config = dict(
    hidden_size=256,
    num_attention_heads=3,
    head_dim=128,
    intermediate_size=512,
    norm='rmsnorm',
    norm_place='pre',
    attn_scale=0.0884,
    bias='none',
    init='normal',
    init_std_up=0.0259,
    decay_shape='linear',
    dataset='wikipedia_en',
)
Each number is 128 + 24 x the weight over the matrix's rms, rounded and kept within 0 to 255. Layers, rows and columns count from 0. Numbers have three digits each.

# gate: layer 5 MLP gate, 512x256, rms 0.174, rows 449-479, columns 128-191
# up: layer 5 MLP up, 512x256, rms 0.187, rows 449-479, columns 128-191
# down: layer 5 MLP down (transposed), 512x256, rms 0.0876, rows 449-479, columns 128-191
gate449:156120128125115085135068100119100119099120130133127114120147162138113117128132108101079131160145195165156117154103121179149124148106115115144103157114114124145135125149144118153126070127122086
up449:140098163125137136166105178093111119110113129066099101073165136170133186106168166153088154130153124120141134141123126126112097089157136114084111112104120148163140144149094103111147136108110143
down449:127096118171142103081106119091127131121157096105134161145145092140095142123150155107156092115086119121166161094108104161146167166150116149144140165141144127151087124124162142102165086153075155
gate450:112133110112130095094092124121105135140191171121141094092139155135139105127116094141116112121129136095143089085132091104105121145113141105126169105136133078124096150142114179141099136118110127
up450:110118142145128082119080083094116116153112116155164099125169144139113105138132113153103118124122145090147103166149110110161094132115139156131150119139105133145131153128127075144125143098131096
down450:166115154118121106122116130132133137145159085139130122138145128152127145098123105136120101140110134100138162139138094110149138124094078147123147129116093084145162121119126108106181119106142120
gate451:153141112133097129142144156133133142142170096127143111113163132142173105094145107122075148112105151124119100091147157101171107163145148120096105101141138120130107124115130112165112160119141128
up451:100110104131138097144152153133132151147093134109147128142153127147136141112104115110135102134119145130118129122133132125119084130073119129143171126145108132122143120159111124134185120153176088
down451:142130137155134119101124090107143086119089148136157091126124139096100113102158142147142133107104124160139153102148135122135122092114109107124147164099134120104126119159130181084125103132116193
gate452:149109113147123163150103128140121135114160106129147092133117149103147151111116115112131149150117156160142111110160121149182074074156129104150087135143111143131099081133128157148067157081116092
up452:134129163135160164123165128166149179145144111148120083125120081112169118152120144149087146119138129151136145135179090142130162118142104124113119100122119168110151112122118132108106096129117121
down452:141116159088127142161128164165111146146166105122119147117125122078139150148107174099119156118129149167138168121126090141115136084121113097130069137085124117127094121072161113108132135096129065
gate453:132144135159111160097145119108154097114096156121141094098103146101128133104113193123110129155125118143085133117114151089112126162138118163118087131149159104120128117177125114126111137123134150
up453:132120119084127156147130167080123125123112151113132098109112130117143101169130141124137140129133195155132158068122116141160080098115146139115127136147153084112142124108134126110137123137161126
down453:111118159108119091127113109137157152075084146128147139120107096149152107153150126099121079190169141127169160142125099130133127131101107109120110088137137081146139147105117090110113106111111115
gate454:119109101097091108137159138095174166111100122106141098154143156130147127102142110119125133128112124097136137079121111114115144155117086109126167152102131103151113170109118133163153102117125091
up454:093081168160139146133103123119139096100157101107176137132122124151143107187139112113093120101122104157126103160072202124134124119131143144095130089110162106131136128131135118124144111130085094
down454:132107129141128096155128109155121046094171112120165142093100193125159119155078137112126088093104132135146085151130113129133130143097136134102136111115145108114108149138118150116108172119098132
gate455:102129143131134118122130155179123122118130101115163140106108153142149093099130104103046115118102080130109142122152195123168076119104116084130153166159100131134120112127121143134165079100103081
up455:063140143137142143156128150148121094100091118119165150114159105098144122118152118159118155112085120102119132155101170127127122138148109134124124173122159147152112120107102152138161110123107144
down455:119127154144099103109117139157149148091090118148115135130084123117153101145173165137133142142160113108133095140131134092131122159130141184066154117153126114120135104124147130156142139155148109
gate456:125158130110129082143102134069110093149141119074142150151128126151180159097092120102092123139122141157110119148127116118136128108134129131124141145116100096128129142163142101166130122167099112
up456:129140115170137151156127140133134097148089162141127113114137110121080160107167136075165138125138157096117181155163127098154131113148132107132121144105149100100137150139103120120112124200117112
down456:122131117112100131170114090158123114165149091146117115123071156109145113135112123127142146130111076152126099182135138128118090113140100158152142101135072199079123090175135105123144159166111132
gate457:159138147106132163155112122117130123137113145110114140113103144133105129140113142155128132134100135143121152147136126163139118153140088182111107107099127148077115117109131124109133126159129132
up457:144100148128125109162136136102148112121151137132130117138130133110150155096119083106132115123100125127121137113117162094120147106114129139151130154095102124192117073115131108144126144150128105
down457:188180097109160120114205075080152124134124103089135130136114089094109136120162150160100088121126139150149128134109121147130162136138104107127117121118047104124148175122147159138103096145116120
gate458:085143114131110086167117145169144151145133159164111112142085102165144099160130130088126118149095135126117076123171116155092120151139125128117142101137127126102121127140097134095133149142137125
up458:121111132084128092105112089106158100143151076092129124156150170132091132133124139105134102156109133111123118135132154112138101130109127102169078125111103119130124142116144093138091104086113171
down458:115102124138147143101122142155096125074160150107159181133135157152146143159148123113127096116127107109125138128115126124145160111143159129130129147113143127144118118136127132132175128114118104
gate459:136150114131089134117135113121134080147124110167153093157149130141126084111157138127140165111115113127098154173116091188152131140107131158116112101137100134151102076110137099079105131142108116
up459:141134103157115119153155148123146144075149089127122155107137144125132121155105102104113169112150134121113110112156097163065126107127119115103174122117133152126156140149145128187126113121184135
down459:142139112137165137136099119091124137101121123121125109152118155142140157107121129152084092138131106136165118098141147150149153117136150148149097133153158166107102153128166129126100087093160112
gate460:171169123118122099135106112117138117107137145159100137145148104151108144108171141076163148115129159164103130103120156112133122159133078104095162137137115171129149126133147111150146145110194122
up460:090116132131063112153155126118135125139152126110128164112144135127136137140138165129082154105089125139132151149127099098192117126136171141122048094149134121102104133128148116148127144118125139
down460:103129104155140110131093162138116125134109097140148119098174142165137125133115158104128126136093115096114103060104149140151146127139126079113167125103079134130168086121123150120122088156147115
gate461:128154098185147131114118103151111172152081172127147119114063127145114172100165152144113106128153119127167117141125135153153139121127112125152117084103093149100136100142126122114141119153137095
up461:200102125147133130169161133181140135104152128150119119147121139145134130088100143137139144180169151144169129131147136121150113139172161101108141086115120111176096164127118118115133116141136095
down461:127132140144117122129123113143046085080144155106137118125099115138152150099131157091145121133130121122113120155121129098122118143084120152132203175119163135165107139152147151131134127122124106
gate462:112113122137112135149157148114128100150123144139166124103126122101136117139179147136140143129102121106128125140143151188125111103095106149142101133159144151168115132150148144099174133156160120
up462:122105183110169094140133119112146166140115108112132121146108114127205192150098122087165148147111192121086152065117129128142087107149146186132128142138118111156145095077164165154118171154127178
down462:136107133105114058119109112085123119167096119120110135127161113131204186115116093105151123131115129126137107120111133136105105105168065122127132092155115161098154137068129126093164127130086127
gate463:122093134081100106113092115120129151101116087110149142132099116155126132104121126153133127115104108131134121128139068141146144161139144147168125154141181097162118107111119100140123139158167114
up463:115146121139146151129126133147101163135128127131139129102104094124098112107096118182104123109173153124149149122123134104083108118124113104137094123103112146108128120106147123139112150099116131
down463:097147106094162120131114100132132092130141142123088145137184116082104093143129119109121132147124150124169135135093142117124111131099141145156132181136124166112118128190114128130125180162120142
gate464:139118111142178149115105145117090149157124121164113111126130169126154135137119116142132128118132104113125148107167148125145086113135162115137153122153140142071145078161138103113108159119141130
up464:114118167156163116119136117113119162099114119144132145108113132157128148144187165159100115138152127149117138119133143100087108124141114138124138118120129114102128090116184114123124104128140117
down464:129123131108119139148103126133172141121134152116146149120112148110124114137141170181127103126138131114125136110096107105114137111174084149145115148145105088113134149141089126131135155115156138
gate465:141117107133134111111095063137128091117146107130103101118106137110118121161154159121135109138119177126160092116129096143083101115160147155131113135111147121126123136158125137157189160122137118
up465:111117133139127149099160136131117125149137148133096132121140126172118117128079129141134103124124150111148101119158102145101124114128158172106098084121135123126106132144202135117140123089149111
down465:124099148157137107153130118098144117130081124134083106130127115080094085133126121120133141128075157125096141087134105164129128112144132143113120100091124131144159128112127080154109134151140117
gate466:134134102136146095148131136158143132093178135164163130158101142151135101149117130156126108149166135129106112149106092108129087153135147148120157120138151127141121101157159097137122108123115137
up466:085084121180168140110112131144093182131164115148143154153110104098152133066154114176139091177141164149157108144142159146117109137101125161116131122131143090150121110148175129106105116098118123
down466:112128094118071110097114169146123157094169095105124100137124108114135141124108101100104100110157086109136101176120138113151082155145130116139134109137121132124117121167093136159177087116125125
gate467:131110118116108107141124122115150108134138129179122136122125140139126099131117136120149117162122132132110134114161118185135136094147120136140137147155116107156075148106124147153115107107095120
up467:094158172134115119149176109130098134118125099170154126142141124144107119169103138104113140108097142127114088136136119115129129124113111151130122125097140124108136105134141163138136128139108110
down467:105127136124138111090171070109131142139132126156139089170131110123121063120144126118134122124164155141106100112150098132098149127152116127099107141117125182120146170127096137106108160136121132
gate468:148150137135131107113112139177087160094131083147128107136095174105155142139112107119099126114183111112121155166109110135101129125127128132148101088082169139142158088112152143114132115121124130
up468:085118153130111136109139132112135100140139165129124148132154139164131150100153158132114120164111133127160130126115102157133072110163160125097155194189104092096129137153118106120115149084112108
down468:099144124124109134132168112135123119136161136153136161142122080142111125114139139114162129150105140132133115115147116147103097138131154097151117115150129106170160089108146128140099123058121134
gate469:153133120082111160084150129099158124168147152128130130124081139113123142150172153121133105118111147100126159126094140163126133143106105115138136136116164115096153142190182110129119145125110151
up469:131125116084119144133116114152145105190125129134162077121146166143097132134085151091125086131105139136146147106118151162124159126098109134138162115120119091107120144160125138149104112132083078
down469:145148093119129105095108125114116149158171105140133170100101151081124120194139120147165127155152157163149131119101105148125101089106118138051166151089078119124136131114154149133141113106141125
gate470:127107096155135117114131139159108123181137169118164122094126099106139139115170141132124150128110140126148132131127097159130180160131155148128128144163125166135107125144103146115132114119126147
up470:135103110102112119100154097115107154163094173140140097140131151121128146132131139092120137164141139119091143150126114133128129136145120115107161125164107130196087157108127169125145113113115146
down470:138145115139141143159161118147111133159101128092145132142170103134142131131146194124077130103122148137141112091096143123089156117138139154113149113155135115135146124103082093142155136142158180
gate471:093124100124161133111117103118141161116153075102173083108079148126154099122153143120115101128128068099144083105094103122122130117114136107153137152143119119132127098167143135181107134111125105
up471:128135147124111162113144101145133113140129161133142115105146135128119143153103134177097122104132171141130137121100100136143130124093129114156111182134174092120109150099135121109166138135102103
down471:163154113090147119110123158146115158104114113145159109147097145144146129108109143093108125135159120155166157113112132102125139127083111110136156158160115119158144152111120183152167106136178107
gate472:113103126188197124144129154156102152076139137114095120119157114132115155116132137154107145092137154145154136140093118134060127125113135158139145104127134097108133113121156140140116127094124127
up472:122151178121093166082141073105121142157173103109153093130152136156127090112146158149117178157136166102118107167158098124161117091102127098104076155111146113158148103143088140115135135137117141
down472:148120123145138144170119085177143161136129086172112114088110150165138123152125167173102134126138091172133081122131125147150127108161116111123135128183145112133089103125112139095132120146148113
gate473:134102136174196123143164144100116172135130155136138124130131123168167135115089157156118161169117102087113075077149165134120098124149104135127123131142145144111129156111110159139141138177121120
up473:144090139115134160126132102118124143126098144105185125130116115134135094160121111161111172116109109152123122151089137133143082096121110088084132103146142143166091133133122088112146157145136136
down473:104120120111121124126151114133138152187117106097122120112158125108115179116129107169087148113117133135123090154158105109107159148127135118148177134170127154132159129124094117134119133099138146
gate474:128118169116115079130142122115129131115143107152147132155149119155122136135126099132129137128137113128115100092137163167117121123117078114155142123090143137122115104157134122143128151119131118
up474:136125129113136125079149144137145124082084139101111102155158114131148106177147109122162119119146075159143108126178136133098128114131108109154186139115153133093073129134133141180156172114154150
down474:098090158094138082124111117118151168149109119138113201104074133098137125104120144109154150110121105160135105109131137088162131146085120159153097092110118131179114099134126102064129136132120161
gate475:134113079126159106111145113090134116115127157123119111156132171167132135106136139111151079140095131123135102122160131155139101100116117149137124128103100145098131117115116181125110112134132141
up475:161095119145105134130128136123202097111093132087080102130112082149088105094173110102158128137131111136125111143162115102121151128154128146117163087101169097149102148141104169095126115137171112
down475:110152138106134144092155131118134106140105084128139120119131086174112147129130143165101142068164158111135121102143124111110127116132129186093139095148109106100143116146137066143073140119143110
gate476:143139178145136103098180127148144111077143141118111138108141160098126090126125142136091107167118159122127109156179095133159107127146183137167131121094148144144113143134125142107140120123136165
up476:129141060144114142167177152143119126107155140110131118134112148092041077124141125119154131096074139129145134143165115138134127134112119120163110181142127149169075140121136129148132130109105113
down476:136120127131142117204103127131139186070159111122138118139160109109132154129146102141132122111096135134103169123100108116129155132134152138129149166126113126170112102132131092112119133138137125
gate477:136116118130129108092140141137176141125184124148153174148120137126153133124108136142135131164132128118125173147132135158110156090155096149120138160115154093144067119119153123107165122114125136
up477:128141169138103107070130136108131134137137111141151135110123093156147149132141169138179104126137092093166120167117146121101149138114150141154130123141113132201145141135161153117086140144118142
down477:154131133133111157092096153116136096103110102153137169141107157148114089147123131146156104144174129146105170123144117115161152147109141069136112116157134160116134107160117102088101158101137142
gate478:100101119123094065174184137126118080125154152111126105082109131167140112169115111131134140141112133148141131110119106141130143138110146140125118102146164102143116096137115110149164118155098112
up478:160145139123156142141098126116132142133136105158160174142169117126107130123157139122119139148079169114137136179171160141111164135085106140133125182106113137145156162137151187115098087142202114
down478:117177130138101116101125122142122088184160138159150127105127161132122110137123159091159156127125126121115113141088135076109138115144162169129144132131096110092163130135141147160098184122163109
gate479:098136156153171105152122152137115159124160140168130136083126144114127120139128097131135145169107109142185183133117098101076142155141148135172101101139122162125152150143138156096116117130145120
up479:128168134114124149148128169121127112128123139137158137075134167131115151146137121101057138144123127108128095101114134128139115109131187122107114089175120098161104159132097128133155151134122101
down479:105100130121152142174144120130112132099116136134137149116106151141156135118093110092152110116142118097105164179128119130100119173118127154098130129146113111101085155134124158128129132106138107